Weights of a small transformer language model.
Size: width 512, 8 heads of 64, MLP 2048 squared ReLU.
Architecture: RMSNorm after each residual sum, rotary positions, no biases in attention or MLP, embeddings untied during training, normalized queries and keys, local attention windows, paired heads, exclusive self-attention, value embeddings, capped logits.
Training: a variant of Adam for these matrices, 7210 steps.
Each number is 500 + 25 x the weight over its row's rms, rounded and kept within 0 to 999. Layers, rows and columns count from 0. Numbers have three digits each. The size before them is the row's rms in percent of the matrix's.

# layer 6 attention key, 512x512, rms 0.0311, rows 52-94, columns 448-511
101:480499522498471485458491497496528487484465477531469561564511562507495493501506465541478492506502544534461498522512520469497550504493527593502514493454475512449495477484545473478486514497487444
098:524514463576540495519523527514505524503530506517471501518520481513458506541493464499505497492515531475457469475501471499470559475490470459481493510461498514501540491484534470496495483476521520
097:517525493521509509494518489469540468512504542492491497502534498502490543517514485488495488501494503484502521456530489505497521465503519526516466495513514494487456527511486506515444493453538532
096:483499509467448499515485461482483538499509490433523514496491461500481486506519451469530498508508497496505531495464477489506454535505501488516506451464460532463476540486470473514521510522511479
110:497465507466489504456504503529517465488496502513509521504514509523534490511490487499536500515546459486481520519498478537504492479499570520486496505491454474512474522490450492501516524492540493
102:492536462506502534469514480503443508507478500503500486521531499518554500497511476512507536513474484540474501472503506586475449507505502547490489487451533551507478506484457491507492487497479499
106:513521520499518451474483516485491513521506436476485496511462520491486547466489511522508487545536530487523525496499508498527514532474503434490468504529500532503536506525484476513492488511452503
103:495484527491460539481504478500451501508556488463495512516496469495506494477508496542538510520473515547487514485484468532503514467496473501523468534491528462512450516499446475509462474541536513
097:476499484524514510465469512473496488477524505541479485520477513489473569510516449534492517504505557510514504483536472485499531534480488495501470479486517520479488497510514496512497476452430485
096:528526492518504504440503468538511547493493515479517548486534484544466482477508477494509505486501481508466534522486473503555484508500550474510472497475533459478514476503493482511508498484516482
102:534479541529509478508497510514468497552512487523504497512480510501472487521521471507527475488525495494528489484521452466480509514497464483503484518549522468502465505485495525524523442475459539
105:486478501510572488500525495547499499487517511479531543488464512483478518523505486515465522513537466457481488459514513497513537485498521506513501495504488526467483490473506510478513491480545486
093:484519503479499526487492487511524492517472493467442478493493508545524500518512513465557464508529549513538469503516507495552514550531488483521502474561520496505457532507520559510502523512497500
101:492505513500464493487503511533503517501510536425481524485512492563520531506534504477566533503523553554489447464495525536513524510547518496509475458514527491523469518500517513519488484493493490
108:508523474499505545446507501518469490514503540557495544510556472490517514515495465535464531512489475532471504524513522494522473539455488547498508490443539527457508467509509488493505494493499493
116:484509503498472493507490475482543530467493500469495510524501513528478539480504491510504534476521510505511485454538475503528508484532531476474464491460456467538503528462523490512481510436505463
081:490460548508463475519491511488492457470469500524517466497510565525574505468532540441515518488535498532506513537524535501521553531524511542519493487485493504531501550528504507498526496490489554
102:487521508513443530475465520497531511523556504474505466529475545460478534539499553459470478523512509495505499478501473487523499510514434473475454493491532495488527457503458474503456469440512515
155:477494437498549515504520479485460518540472461502475503486515519468532469518497499482509465507504510499471517476485536488499514500485464520488543524479468522471526433522527470479498489513538526
080:483453502521482521501501458478465475497483513521505487485483475455532504523473504469487534490525513505523517559484504483522520506471513549522517505483458508482525447476514562489501511502556516
092:510506499514462540507514532507471494475483528476530514518523484528509486466519484484461492478520474528491503509514499515497469537512505482549486516507490441520535554507455499466520471462473473
092:471444503461490473517479490574522518480527474457487474545486457484475510464485497444497489512504499436523467506502498466514499476497486506512401495508448465475491465520482518499479504501519489
096:466544495474530508428479529483478499497519529479445508502524489499491449500520509538548519503508525484507499524524509472523537493447493498455490523474467513506527505532495496483488489449474517
095:540501494465527494510475518488487490499502482471512467529472463529513485538507505461476453533478504511531505521496553549466481481436514493434498518509504474492469495485493496547458514515493499
098:539543490516481488556479502522499528506499505516530469510552510477498489535543472514494516469519520506495494452489535502499502556551514492512514501481464537524452529487508448469525493542542506
108:490526482499496489482488490512499539506511536489528512547500479496498517496486454550498490578526523535448546497505497538495466497490512561524441516461486481537474537529507466472477491443528446
105:524485516481484491495440529492479511482508481517558505461515473424486471497490518502505477499454473501509505537487536535478541447531504489512494474491477505522512483458545502519499522522476512
093:487514496476503463501490476493528520494500477523510501508550514524523532496461505519518484530477503507503521491481506490451527483510503485501465484505484513519533509510512518489471517477516537
099:518508477525511512474520506493453526529497480528511501494505507502503484525512470543520520524477480494505511493520521482526494484465476512481528500454507536484498461490528480474450480523518504
086:508518493541494500495518470493497577529495535489510491520499493503508530553531478514503509527473491487503540494498533506481462570477516499473512463463504511464504472521525507485464501518585500
087:493520469515536503478541538476480452463453529538562471502508494469496512510462483525486530485538471497491501479501509543488500505489471495512466490443507480458500484515479529464522526507507510
088:493499501473537467445512428495522516482507505494466453487468490483474552527531476488492472525512521499500496551494520497504494475481477479457502485480479477457455471477528474505450460508558494
129:510505540497446468523497479536515515515533485473468479553509494525491528479530487530512529483495535524505507473508455511496471481559544492523447498516494467518471560493485512525489498488475495
099:488512512494534547487513470464544523461499506557497511472500441444470520510499511523449498514515512515518515482465520505503512491487477513499500513465494519475489462495477493509477448500510510
086:477464514517524500503497538475520490466512526542488504474476515485541488511463481482504522507511515523503500530504554499531525506495477533499541531479443520470480484508508502490475524516526532
180:491518531482447485508487491518546480484535505463504484524479507501470529484477457515491529513495524501542493470497472525531493468550547512514444484513515484498501550487508527515508518480468518
117:525480497492549522486503494485463486506501493556483483474483475505478465496521507486495512550510500476510506475505531529526496491472502500486531521494445526455507478528525454490482502503488510
095:467477498517537517476454507527504440514467520494522489491517485498500483512485463539509534471533445466478489528474501499486458524496518453547451494483528479511529537504472564500515509490483487
096:457480474519468445533495512558527506512528500507490528496505482538528533529485536509538450528479481487486509515490501524497473514522466474484521487550477523468492511467478498436481480516524546
097:491513455524509493547532501507517457477479496498504516488490496508510511493474559530439506480468469430500482494481507502480508518466493498481545534476480505487488499513539523464477496537520520
094:471463502478477456505486538489520535472547448521518486489497490503518547533537529475511514519507446503538521520516501474467507517518531463469516535523434502506491516488495500510509493553462528
091:494476499507564507493505499513524509502493509506480521476492491530493518511496530444473507484500465526513526533502509496518478523441495511480548471496424502474528548489513506505499500522555489
102:529504509522484535531505486537544478446491463483499491470502490510504507510499518465459521511482539484507493506513487514508497504484463517504525496455482483501503437490556493494455503476490473
# layer 6 attention query, 512x512, rms 0.0318, rows 53-95, columns 448-511
092:479500548501504544471512482511537547441508521494525485543506501529477497554521531487528494492491516482518453489506536483503555483507463533503507502491511472514489500528508498444503511463494523
110:475487504480517530537520499447530530532508524555530494530479465485483519460510477517468522489452475450513482487539510500526523518447524532492468537490535505468504510514498494517448501477500503
090:512487467487465505510472465521486452498520477486502506480497584511511479547524488498529521500495504535459484496531485473473484507508527465510495509479532515499471484491491499490515506509469503
091:502475491476483533462458482510475495445484532496548531500503484461545535448484491480440513498498551531542544520516522512501509500507525508488497500513494523478483492488484476495532495468540451
090:503532511525503487480506491476464502512465506501498474527488485504475518460506494507487482534497461483513527498490482560486523508525467499526515488453523529497479515510499527457500484478515526
108:498487532503517497501511452493528528531488507514510482476481475535505501491485449489528501515510490517472508479519472500536519484486502513489477531477509520511499481556469467494440479493475532
099:516485482518494479494509526497502473478542515505510456489489503499536513514471576534543528504532520543488496496468484519546581506496459502480523492489555497533478509549506463510488502496446502
099:482533520479519501473459474489482529496495521483530527534528491488545489504496536520514539489505502462536519519482494495509503500495484512463470473540538472491527481504476495482451498479505500
097:493543474530482496451562485531460515518474514531537476506520508525507505457453476485489532547474488496494496496536485484488506533492496481478479501475469524463517539491497472495561490479533490
093:499436529490499509504524492509472489501536493468538493528480511494486490513467495542544505502520460544468494546518498496480469481501511510475490542520530467496477527503467505545477514472485507
106:514495496552475528483474467528459509522480503506499555535495475505488495482489492506458515498518491465499532486504505488458500490511512516537499489501485533519468520494506454497521508450538467
085:458511473474468477556478497490493461491506429486549503522538537511464503503479462472541514497475507460482491486478464486464468486534471578491450516452504533526526470492478496527506510513496545
097:492502533495477497524512508493491486509499489478480479457538526561471491464488553498503502513460519507522487459505493489468455474534529527533450475448512505517497543476505532528514494460491476
105:492492456481499495511497505514427532524454500509517507495545472506472476534477441492516483469528472496472495495502528462447444501478481508461527542483460521540554479493517478488493486485549498
103:474488481476505500473470503537528510459523487447486495503517507564488510485526507460487513517507506515494478506544462499538513475503535484490461492511490443496490510469492478545492516484529490
089:486473561502479540505522478494493472538543530493516419497513499490483518550495527492550499490537509454513500513486478506484543525522478506481504532466504499512471521526493515466514515502501537
098:485516474476492520486491504503503532454524459487507464490532543536481474511534571457502485483530490519517502476511476523519519521506527478498505494512495490537486516486492498469512498495500513
105:502500464524544545464504517491474524512482499509478509482480500490555478481488487512475517534526504476485549498474526505513528506458492499501509490515470513514498474516500454537508468505491450
094:542496484481496482496470516479473530544444547565446526447521515506501456524523482470521543509467486466500481497469522477474505501459533525518529484484493509521510460528502472492534466502524472
100:565498507442460502518493486537482527508437529456505461509536494469473505479542473502494493501503507488539512469481487528486500480498518505486504530493544475524511545558521481469509463524513514
102:531495525520490484549446500502480510518503525485453460455539469496484510497554506470473489521517493482488505506522502502511498485512493522503475517518522487532525472467516463501451446444491494
104:491478509493443457503533492483481470533537519508530450543506499546542513497509518483496503455489501517503511486493525566481454510507530491480497517579539461526537528521488499462507519541469476
100:501534489508455528529513494511518500455490518536478496503490506541519536508480458503528476497479491551555492511488534519519511468483508459541504565457466542491517474492523491527472529534522571
091:525505462520481531502517500525477516516525501506477470524495500523528517471500480546499489457539523439540523534500482465550462452514446537483492486517475447498495524516561481506508483505526515
094:537511496494509517500504493482471487493530555529496481507463517502513476502487516507507489525541508464551508523458520509499537514512457477530512518510522532481476536485540513521490502516510518
084:433510529563485546516501497512503455493543514517428542514473486500512517537515496508559506513501509464462512517484464481499490509523518510490469528517477486475469512484482509466532498461524509
096:496498486512517527495493484475435476500503519501524546495512500496522519475474534470477490536485534500505521455541498484501514447528494517507483494506443500534498520484524509466515514459497477
102:533533503522522440525507449482490455507491512518566523517499491458493466519507484488504467481505457475486525516495510505475519516485494480473546507530532539528559500475508495483525524499523502
101:506537469506516464493485511509477469512470536545529503480514531499473473484460480499513448516512465489479488481462507505459499490504477507529520516469507530537539500500508494518514443507493501
108:517477496553507472475499453495509502513485537503525503540452465465526496553493474497529490509547520530473494503493466455520512540496475455495545547525509506478467458508503498453503532513558508
117:498503491456522476509448491504485525492519470513471516461526528506496432497498516510488458497484458479519486493487505491509454444503539496546505466495527502529561478479449470535498459507460505
117:490516490486490514485503495519537505467508495464496513553472502559472545498518542497489542475508516531521493449530474552521531459531517457527495472502540508489514540446507509533507525516512484
103:469483439491534512486444516511489509505513516549498532459502520513496508526546526496486469476553495517484502514457494468527544484451519482515531468568467512458496508501460466525520521495527512
122:522494499521514514518505483466480506528452508553490481466489473464555456514503472478502506522502520486489479516480534466505492540451502521496519506509506570475472459539508461504500482514496503
125:529493524488505521543505513510524452478552467467510476513456496531443528471464532511463489502497528548540499499533491526524475455522516497549453535457525506477519542496529532520463566493491506
108:467492480563539540473532547447483493541527519464487515518464491489493506538523509513524501487523478545501522504534522490538519505479476519492506477479528552489537468541480480533496487498514497
104:515494485522481495506478542535494561502468479512531467504485477506471482500491501516493509462460472456523502518503481501472456522500571513508489483520531504547495467528492497514499489516483492
099:491515493491493531532477475464538504518523494481528505508531500491474467540511507500480470470495491502523447457540454534462446502528533521453499482506505510517501483475518481473490498468444518
097:495512519505513530481499465512542462468493522469536490467541480501478513490514526489518473504490519469529469525550513496506505513503496486518531460491538505487511472511523509526503470500506485
093:538524500480512496486424499534492517483532510490523509478524539533520462491530519474537532496458483492510482529479483488505561524475566488499487495503498453571513482466468478492521482481532513
091:474495547520501548502489463505487485463477489505500525492511472459484473469476482492505507513487498506515455471544536496508488469504486493502482535479478511471498467483512518476487474468461467
094:474493469494558529504468563481501492481504477502479489487520474484482542469524492474495485533570473493504495462489518511453504512502475496518526502455478549476498498541481470519508480472529471
095:490507484493528527518461525504471502509520506517539456495526536470465566508517523487494484486470514512466493498485543496520498499476482523472531489484484512516466489509551491543523518488510491
# layer 6 attention value, 512x512, rms 0.0297, rows 0-63, columns 448-511
087:500521525533539461495530574516506499484515512573482536519525525506480505485514474515566513491473497528478486443509493506494528470533518533518473492508503501527519487482525503475470474490481492
096:475539522491525469457499500527556531485520514479506510480482505532520521467498504530512464493505490472514484528503485506537519537481494508506501522509532487545513483563483484509483504483492489
099:487463537531465526522503537503473534527512484514484525473499489493474467479486480524530512543500519506438418490492497523465560521480508488502478510418498524492512502526523506436517468498502497
098:529504447434472464492532513472478473508515514506478469525525469504531502464479479483466507483458499540548461489510481476503494488466506524533485554525487490456534539530509515514533483498490488
103:536497504530498505513477493528565509488502513504467529447517507504439522473502483482444482520499511521534481500492481528538461528485505474490530467500464541501491509503491488507473499466500474
085:495538556495516563512490486545502470534461490510488511528533475504488475505484521501477493486535457424510535499517487495446503498469477519547530519487478473478469472506534510495515489532501501
092:468516514548498500556512515536508518516469509505471519499490503505525476476519498467539506475524504497510493501448493557497508534488518512492507501512520505509532488476482491484500512478489507
095:499472522515492492509495509501544492499564544528452447478501515500496546525503477510504501511492534491492512484470433506491487519504512467480492536490478469484485537499565518533498487475484493
094:499529525546493561473549509488495519506519524487512527495480462527497519506509518469541495524488459467516510494503538490483491522458490479470515502473479503506574507503494494485509510490537532
105:541520498467476488499480506513507474507507533507452500512524516505547480506444501520479518472483562483499523486495555460499480480512509500504499589521495492476478459465535487469526441527476498
094:543514517491512442493489518531520543496511480494510475492475519532471466508508478534457465511513526478501531469511466514503492532518499535508473487495491488444474513534463512471516530518498539
090:508472469439515501459455541480480482464535495480496491483489467484509489492532492513469515484544487501516490430487534504529502568468514513477497523525507508471523471505521511526482496533534511
087:492504449485518496515506455513533531533430521522550503513485498521441513504527526459478501481508521480535502519519474503494492491514485492533523483510472524482475541503433502487465514552469496
096:497472485481484480475509549521561485484501480484506461524475504496458537545525492466475521468474490464541521470498524503522499513505503522533517456510480503487529480543495499537487519474496536
092:494508490494504484522510473509538476536483432478491544482519532527501539489513480503506475520481514502495490508475467475460527494474478517514494533492507493490516482471492503547486470517515539
098:503545476522471485462493473475464452518515539517518519518477450490493531487503491516494498503516496498471513463561506508482508489508498450512450514492567499520531518500456532487496498487499479
092:512478532517509408514505510502482461531513514470490496501463493488520482526511456486476493558514521511484463545484506465523491529517482486480481534506498519489514482487495496544513491509517503
087:537505446515514507469476513521532529487511532500511514467508502468473499509473533529527457452516501505491543541512494537478469500506497493501513491499492490527478500494482510461509485467510455
090:495508477538503562476569512519482528521458492493512444516534510496555502519482509490512499500503494505491524511460474527501502480522494494550526519438488513528502521498509501514504538485520466
089:493506458490501461513479544506526483507551477507476479499449531470499521495513499500508523485513487499523542485507507511524521529538501508473494492528484476537500520499478572487474503483539495
090:490474507521484537499510428490486514481478541510495523497494495490479494508459492508559503477483505477512475559510551525538486480522486550507503503455520490479504527467486504492528489531506509
091:456486493516492507501519533489480501514535526540536447492470411475487513526492516528514482485560492491520507446488479472489497539525500497480504498505481513513489484510444491482498484470498514
095:493494463493522477514517479503544501494485510514537525515513519488531526491519524493496499496532489442493475483483470486464499512512502491508519485546476514514484519486514475528514492499477510
096:472512510482513481526432526473535508496549505527467469501462523498477492490457509513534523497531466477465526528510496497518508454525484481499495512521502519554499516476523547552517496482440506
093:504505488455521483509472562488521464532499494508422493465465481500521485507465509456476505502493483473526585544476515536524511507505473505490493520493538514494482482514498517511512477513499512
087:453488431538503478492493453477444472527466503522497478521438460493483499488513520497473449476545496499458525521516464492496507489523513496498534507499515529485523507519510496499479512457496505
093:499484494478493493501547491508517455468523533454469490510458462505475489527519492503510510509523498471512542507500489481471502489525494494495502588523517490532455516458468512505490443492481515
092:486515521504473505523533469480458476497535566504532466499515445509513504477509466472476491523493497518524509511497520481515449513461475509513435462458521462515548479531482538472508489521486521
106:462468483474477473513490508474525555481461524458495540533536477482491458500562503515573484473541458491474455508473493506493476529470502498521509480495478497506519489488501476497510498495510510
096:492522500483497489507526514491498424515466489485509513473480428501499524504457511538529503491507491521477499520519513546500514520484500522474471468503504472442501479566523528504510508536506501
093:501463512509481480506526531496541508513499537471490497501503523493487491473526516452497478477454513526533471480503507501551492537497493497518470458493453520473505501479485503500570519510505534
089:533473484495497499493536526499487527469541498490506478510506509486488523553500489486497530530472516512551503527481499470510494523465527498499506530503496511471513513537479460497475500491449495
097:489521527527501477507532507541549516508499516501518499509488496488485503507475522462480503460458494520527497546504494543486490501490503493499499497524498506482507482517495503505454524484460523
099:525488492528516509473499503482496514460481473538465451502530506497476518524491518522498532485489517451522494514474520475587514516448501492503497482493536507535449503475482519515501532486497484
098:489453509526544513502496531527490505522558477510441502514536553521516444501497519538534488495498509452488474482514467523498483528529501546511486504478507507503494513530504486505506454537510515
099:493442497494506484455551457528447530479497512471500499536503503499540437496525525507520492466481498478543471465502513517507526506514493496513500485508507480506500537495506485445521516507554501
096:467493503495459514458522463507506519502479498498549506489477481469468507491518501499490500495540483454495506493490510474439507523465500509489474491471495497465524510560455444455517498524517485
095:493472503478464480491539542530479505542508525529497494534519510489511519530552534476509502519508471555460523517474512490495495529496518528519521505500502509504530502516505511527463486481494526
095:542535491475505495477501515476492497498470526504517472517506508542465508517538475516531481510489502515517466548533481520529471462481499480495475525504516419479499483527511486465507492478516495
100:562535489492501459505484501491486437442514566505489436508470457505483489499502484501519530507511530474500505517528472480504493503490525500452488471481527469507466473465527509506484528497470475
101:473492465468497517526455503501498515488456496498502511468482498518507488523527510497586475462534447509490482497489478486506499487486475482509525480523502503554522521491467506492511484517530522
094:495483551505499525515506511515495508517485462517466486472510487488518521499522477502506496478511503520550558482496546511537464529502519517499501513516530500490484499509475471486491491477535516
093:478501505464504510497520486497538533502459474506521536533472501521497526481505525538481501501494505523510531473495502500487500450482478493485491492500476518489533463516491482534476561526470502
094:514548499538498559488497564518519510490539510519515533491503485486489494483492515501541521535519525479507478532510515520480501460460475538535529533507473526505514497522514479478533496493498522
094:487506513498510516535468531521524537488467476532504512477540515514521518490493467475526513515505551488497512492508522485496505536518521483527485457513471491510503459507508498440469492480505483
090:474507503467463547481522510472481490483501498478499467530467513497478493504510508476500497474459509487517483534487505483496524524480490530539493528486535480498523493521461495480476528489538495
094:521537495507513491441563468488474492484466493507444465526526481485496495500522517534497532466523506579508476466530437467557460506507505488521460476529499499490464508502475472467474499439476479
095:459496535487482531491478518488495523515548504467497516532529516486560484452527516540523481496477474503525474496502483468487475505508497465524493544513489499521500501499433488461509457493538510
095:546475543481503533496488517502496517526555491494537502489495488496498534487518472523547531481514495495504508516467501518525516530489494517497461493474481507485453490503510502505493494508498487
097:472493511487494494519456489501521524519470485542498532497499509513484531472463473535506502472508489526470495545438456508518480489499468497501476517496499510499518512512480538499491500489485488
097:551545494537468468517508488509499533507518527522464454461506559494491514493510509532485498474505518468507497527483464502497511479511513484516494506471530489495495500496525524484481471457476502
095:458514486519470523484516467501473479528505499501579481508508456468508498485481513473548513504531481497488486483515474497481510524516511546517527485486499544518525518518494499485483510516518446
098:421526469533498548474510537490540518532558511494499473500495482502499527476504490480517520499523485549480486541486489480525502546467495524503524549449514489516514461555427480520503480478542532
097:486526513505475521474475512506541485528463445488547485514464459500517523477497512438510507473548497463509507564484487478467473506489513526515532490519451495538486489488466528459530524496496516
086:518480519530496490451500483495537512519499559475540466478525448480462486514487491483503477511499485486516483537525485488498489521516516515502511534472477498528539477479477555447485520467524443
101:487491507462464527498491456456498564478507543481517483523510555500490499533488495517497487501496472504498511486484497520524462449480514535507481534483535460546469524529471480498531472512506484
090:455498505490515565494527523478529534525486483484547516533538529505520508508509497466493492502520469457484455512501508494437482510461485521511514527475502524476494534515547490518483550500520516
098:503508482516525459487507538465517444534528467496438489548455526514488510542480475514500498537507534510447458455517514485535541533518489555532487481530502493488486484477517490540480560497506527
097:425493558467480493506470529512504545520477496457499533483481517532525520481505523500506474487487494512526506518486496502511523498500471520472498512524481514485520463496499471529487519499496565
094:437496523490501524491503519517523541489490477526525520507489445503533536517499473526466457451534495433516535516496498478533520492509522506529457511491470509531514465511490508532496460520524488
092:494506495493473540510506508501554523495482508471469500525517481496510500474536530486496507489534471532522483493498518548442477523495499518461522495470455497482493496478501475448494487497508469
097:511512446507459503488528485513533501493516514488488473510499472493527498446511503499519523452512535525518493461515524530478498539501486499492492531452509492464473469493543510508493463527498463
093:503496501459497533521498515480505539507510493510477518496486503504471485486502499508495485502512500475497471550514495469446500478504520463506484489432494507496488473517553441494548426518499491
091:471513484518517511494484452487496473535498525546517530503489478484468486501503502509478520454480535488443513500500531480513497480509473524495468521457505457500542487525516489474554459514524521
# layer 6 attention output (transposed), 512x512, rms 0.0261, rows 0-63, columns 448-511
094:497486511495515530527546504476486510544481495495507468476556519526520498528513492507499506431480488473489494503524522467529503512478545515486478469506479528497479492532522483521466473478465530
100:479502491458476487479504490506556520463501506513512467471512498498503492499502503514487511549477491527484510497509518484538522480500495482474508546482498465508527516474460497484500512486489492
106:468496475470495506504517478507457482505515484503531507454498493509475514474486485501570567504494498548456480516508475492511523507441496452514463514461505506505483525506564540457497492494462496
108:479494477533511490446487518480462508511492477533485498494513507475537524513490483492455478496459541489491497469538469442499518505522516502526541550482495481478481483469515509499497486474486502
083:487520475506529490478460502528482512509531520500514532512503488495486482467487483520502526524494480468465466457462523491507482503472510481431480451525492494493491463484463470534478481464506437
089:511457466502502495500491490488508477465510483514502475466538521517448485478513514460493491489517520480506504514553520461512489460466499482504503524508475522486473492502507544498453489520521503
100:495494479532519488497476485534495524494517459502518529513471500513506504494481549504499533497532490468535494509459528510505505505501453557476492543498480499535570503486466462502502512466467505
106:482525522519539470537465494501495519514508508454470504540516541513495441471504514478498484516522475481481481451494491522493459537520546469527495450508503471513464499440478522490516512535510497
093:513504523545515503464519508518501513498540480507461516470498488513532524501508517531470520501491494460505505498518492485487487489512497533508508501480501487488517494496516474485528538454513521
085:511502477462471507506517471493502444473481495526487533504505534487539483519532460456513470459487551459481511520557530494498506480493519421484498508520517535460469520464496533499472503511515492
107:512517509456541528504482543514498512544459516450481507510510490513512487519512493506539466516520470521521478470492485481474464517520495493500464476458481506465466490507507498504502488477527498
104:544505460482477499465513490487497492426444503580483450526491488494505478487538512523457478468526531483493514503478516491540511514490515476519519538504515491478498517536516498505501496480533469
084:485485462489515529508499480522514508468492556524546496530477455493485543534484480552496486521521466523505511544475527548492508488527476476526508486497529498480492523471483525478524479517464507
099:500513483440513496526509524491521500534520476492485482549511465486487497509522501525481513479477485469507518471448494500446502517537487501489522527522512489490507496504513518482533532493463501
101:504491489549488539493496493514494472514525467493474526475533514472525523486488519437473479466497507508555518469463481531488532511459505548513512536493496502471512532526524539480517473516504518
100:452504523472443517461500488519501478456521534525567508538534500483504483506484512496468508488502448500512534451463505498463485491487504450527473514527524468535509518505479447523486495497486495
094:519484458487505474523509586509497471524484466494464510504446472466521536518520538555482468486499463563506502512498522536492456504482481516495534534484500488454518470475546480509511552513472477
098:494479528504532500483541530508526512504454481479503515489483464477499494461502463550462453525534481494554522483541537449520498509469530501516526484491500457509472484537434507501516467483493423
093:510503507542481543508523538497515510524524515485464507509512519478472483518525516453507481477543519457500514490534480475498479482503538504544512468443480499495498499504477541488493504495478498
082:507483481468474507479479492503476490482496443518465486478499460509529529476504504487500488464484542458461534467504467518587506537477494491490507496484515563511452512522512513504484495505515506
100:492507534529518525543508458494523503510501464486498525467478529487488454490526475508503528467528521504498481503500462523501491494488503523516501505493495498458471536493524548497539485518460504
093:548520495482514494470539511510491481461506520515504512487454462480524520493473500528521514503535459503508470512491509530483529529532521542512528511456505512546510466564463512466527492489488480
096:493493448447529514505504479518476517479504524536487511563506522486474522488507502522488463468505501454545440488463478511490528481487491525534492535541498513500501494495530496518503496504503474
101:489467488524540455520449522540508500473510490492528490483489537535472505520476478469488489462555520501457498485570487524516490512483507504489463502514477514498512512506493533526505488525499503
101:463496445454481474517485526511535491490490474495500496536480521505541554539535450489523542474447532515452506523520536514484484478520506500500473513517509465445511516509495475508494547479506518
096:483510535521527464469523452479439511540496523542501465487468445494482517526495486474486480521521472506501485529474477502511538500512476529505547488490523502479520490512475492479546475505496526
106:485475508464506471496515453494495468466506511476501490515488509503514473538524515480474484490506548500500487496513496504537541486496511464535493512514498510444462488492500495509521484539492504
095:477509521474477440482575499468501501478508507517495513469488478513484521514540492504460509571458464549504559478488521493472501518474477483516480505487491516486521457476497456545500540489465500
075:473530460486533511527519484500517522465491485507504553507509493484473480525502513490541450501531477491522484496516476508470491509451499514531550496500526476494552479500492487496510498502496542
109:476518468480484525471526516468488445497456495486528508497500496458477509502492504508520495455497484528488539498534506479487484485516527472494502514505548510483521492543481520546514508492477478
107:511514540536506513503525531489544497500493495484474529502469509494506533483517530512500494452528485504489538482485480519516502514512485518520537548499468483479504480491515524457544516448517488
101:498493547502478491497528475507493525551484501494486462496532500518498481517465520511488548520482519480483476486483512471484470483458513495485514489491510512480476518482514489512495489488508490
097:512502519515520544481493576518540530549526511460476538505504494512477447550519527528498489531451483493491489476517471482493509494526486531510501523497484489521500503510489499514504511451503508
095:523513528474481475510461481526478545468469504480517452520545512537473492517479462509497541490525526479496497464483533516502506508470481465478442468527485515516464516487475445504440508505566477
090:520517505492477495498555501478479510567504504510475463460489565501581464494499505483571544493488515496494511518489469539536500499511572517488496492469501514467517481513513479455512495550479476
113:485494520472487497522541504543494537473465496493505514451517489457529465520521526520480510467476511482481486484490500502462502496515508545530504532498493502512478536480513482491498518473513476
100:495487509486498519518480495499505500482524565446454510467522453487489458513510483514492486508508472505513531489480512525453474489488486506506466533526449531502536495514539474483532484511470461
091:485498473472527496495485519522482492514526488518504540540499473493511513505538505512493526501497480537500500532482489533441476524504516517504498530494492514490521513502515482534525511484455498
092:484539506463502457497521472518450526498473544501475484510484483514471497503498493528496496534489484483499451510513501506513473481497547465523506452500524437467523478483476470469523518487497521
079:482539494484543505517476463509462510477461528500538467505503528494480486475506448461479493492509498548488450483551480464531485495465516460510470440503501487511470510499471508540450487500487470
078:488512463481516495474494500518503481470468484527528525538478488493481513542451506529522485463533477445534509492476504557505508482497480517527492494524510479502549543520486502471538519530518511
094:490487515469496486511468464466550489513461511507492510532492471481491507471476495441497511532469512437509507437441518480512512507514491545485482489497495526465519485521555476491464501514520498
101:513499512499456489498508516458509488518509481530463536537517516534488498531521525531537481517483501468485575515496498514447522493513515474487534536463469541461534508542509527471518509505507514
104:480502466502511535506510521504464503508506498482528536491502522494525505506463496468543494503498465458517489572509513491486514530481519531523488480466494523537461516498505483516482510466510501
111:488503555512515498543467506516540491472498499497528445500488443508475503477517452484521501497547503485491560473529508488554494500517489505482514444480484488528490467520501515470486489491524524
099:426520513457481557514528481495487487528452499470483543519491511453518476519497499498486522511536492515509502485477515498514524499521461521542458511567490462522513498471503487501487479480490517
091:478533494469523516463502533500502500528503516506509518491508506487464492526494483518453460501528498451506456472557476475520526531492505440539498509519500509516469500500454552529489497459490495
083:510490449511491493458544500504512514496505485490520524523495500518581509524453539496520525488503460507496517530476479562487487518506494507472493524493529435504522495464504492439529516502489493
101:490479503513472507453524505441464505521533496516485495499528548506523507464498529549521546448474442497451528502483513508482509501509527479490517486504488568515483530491502512498471530501488473
095:451510494497489490536494529496495499554563481503492522518490466498499541496490514550498489482474448487501559524442503500441515487476475510495470546533489502519584512540504511505548510482483472
099:479497492464480467529505492526481504504519478520486495555537556517516488464495469517475520470478512492502444481508504548533524482461506458502461504482535485494518504498523518521507466505518511
098:508489472536530532472517504503469503499535479495508455516456442489523467488455523521539507506438460480501504536468483531466522537521484522522559517495494475521544505531518458483523532504501512
101:435494467560492500457474498481509498521556506484515492520554473472491514482488493503491488522500492498458513521494477498483499497480503549518504531516487519524557506546489503489507495494495526
098:468468458494504520499498531517549519501478460533506524536471494529467517518491510489478469459571483465512533510489451514464473485493487513506522504500461463490520491511489535453515499478509490
099:519478513553525535500485492548510536466506490502511517472457501544539519504469492530505498478494481488480477488502503504507512513532486540495520544556496509513521551487484479535517515497522488
076:537522489500502495513497493490476502453499511467515484461494535499492480485502475508451506493518479489493528506475475519492492466487566486526484507559552490489494537498463453509537482520469496
097:514479535554493520533535553499509506492519502473486492526495478482513562472517504523480501477505480499504512563511467503494539514534504541517522531524522467508538517494514529453540508454500537
100:529509501519499481501447492484507510573513517509509466551512539519467505490512542454516512508484536525512467496484481523519463500530523513484498467516503495451500523489506509536489512532522521
098:508489480526534481483496516488543523506531481483501561533498480477494523504517559516481524499470486524514507491445480538465489513524473523484516533532484455485518499478554509467540507475504519
103:498478484475471450485551487514509460480529502483506461497475455493525513500544520502503498460488492467502514520501509459492518506505510572465493531470506498519497445509495520504499496519482510
102:490500494560486518535465537524538515464521519468494516518533464465466481447474494477486493514493525498494462484530484538504513551493485488463501476506507468525490482447488479495490508488524496
102:504466488469455484491533463508524481440476495504514489502501490490484491459492499473533511500496545500509461493556507529499470539512489445519493489455513506501459484499477511460460476526485492
077:484491472486506467503527467480482516485498515448490527505519520488502450476435488511499488510482515523513468491519525543505489475474496507454489461506523478468486491519536467485491509539454485
088:484497473482517485476513476517484480491502510447546492459512510475494496467497487505488513509489496536494491509490514536485525448479478489502458452444497428478538510504531493507502492521479505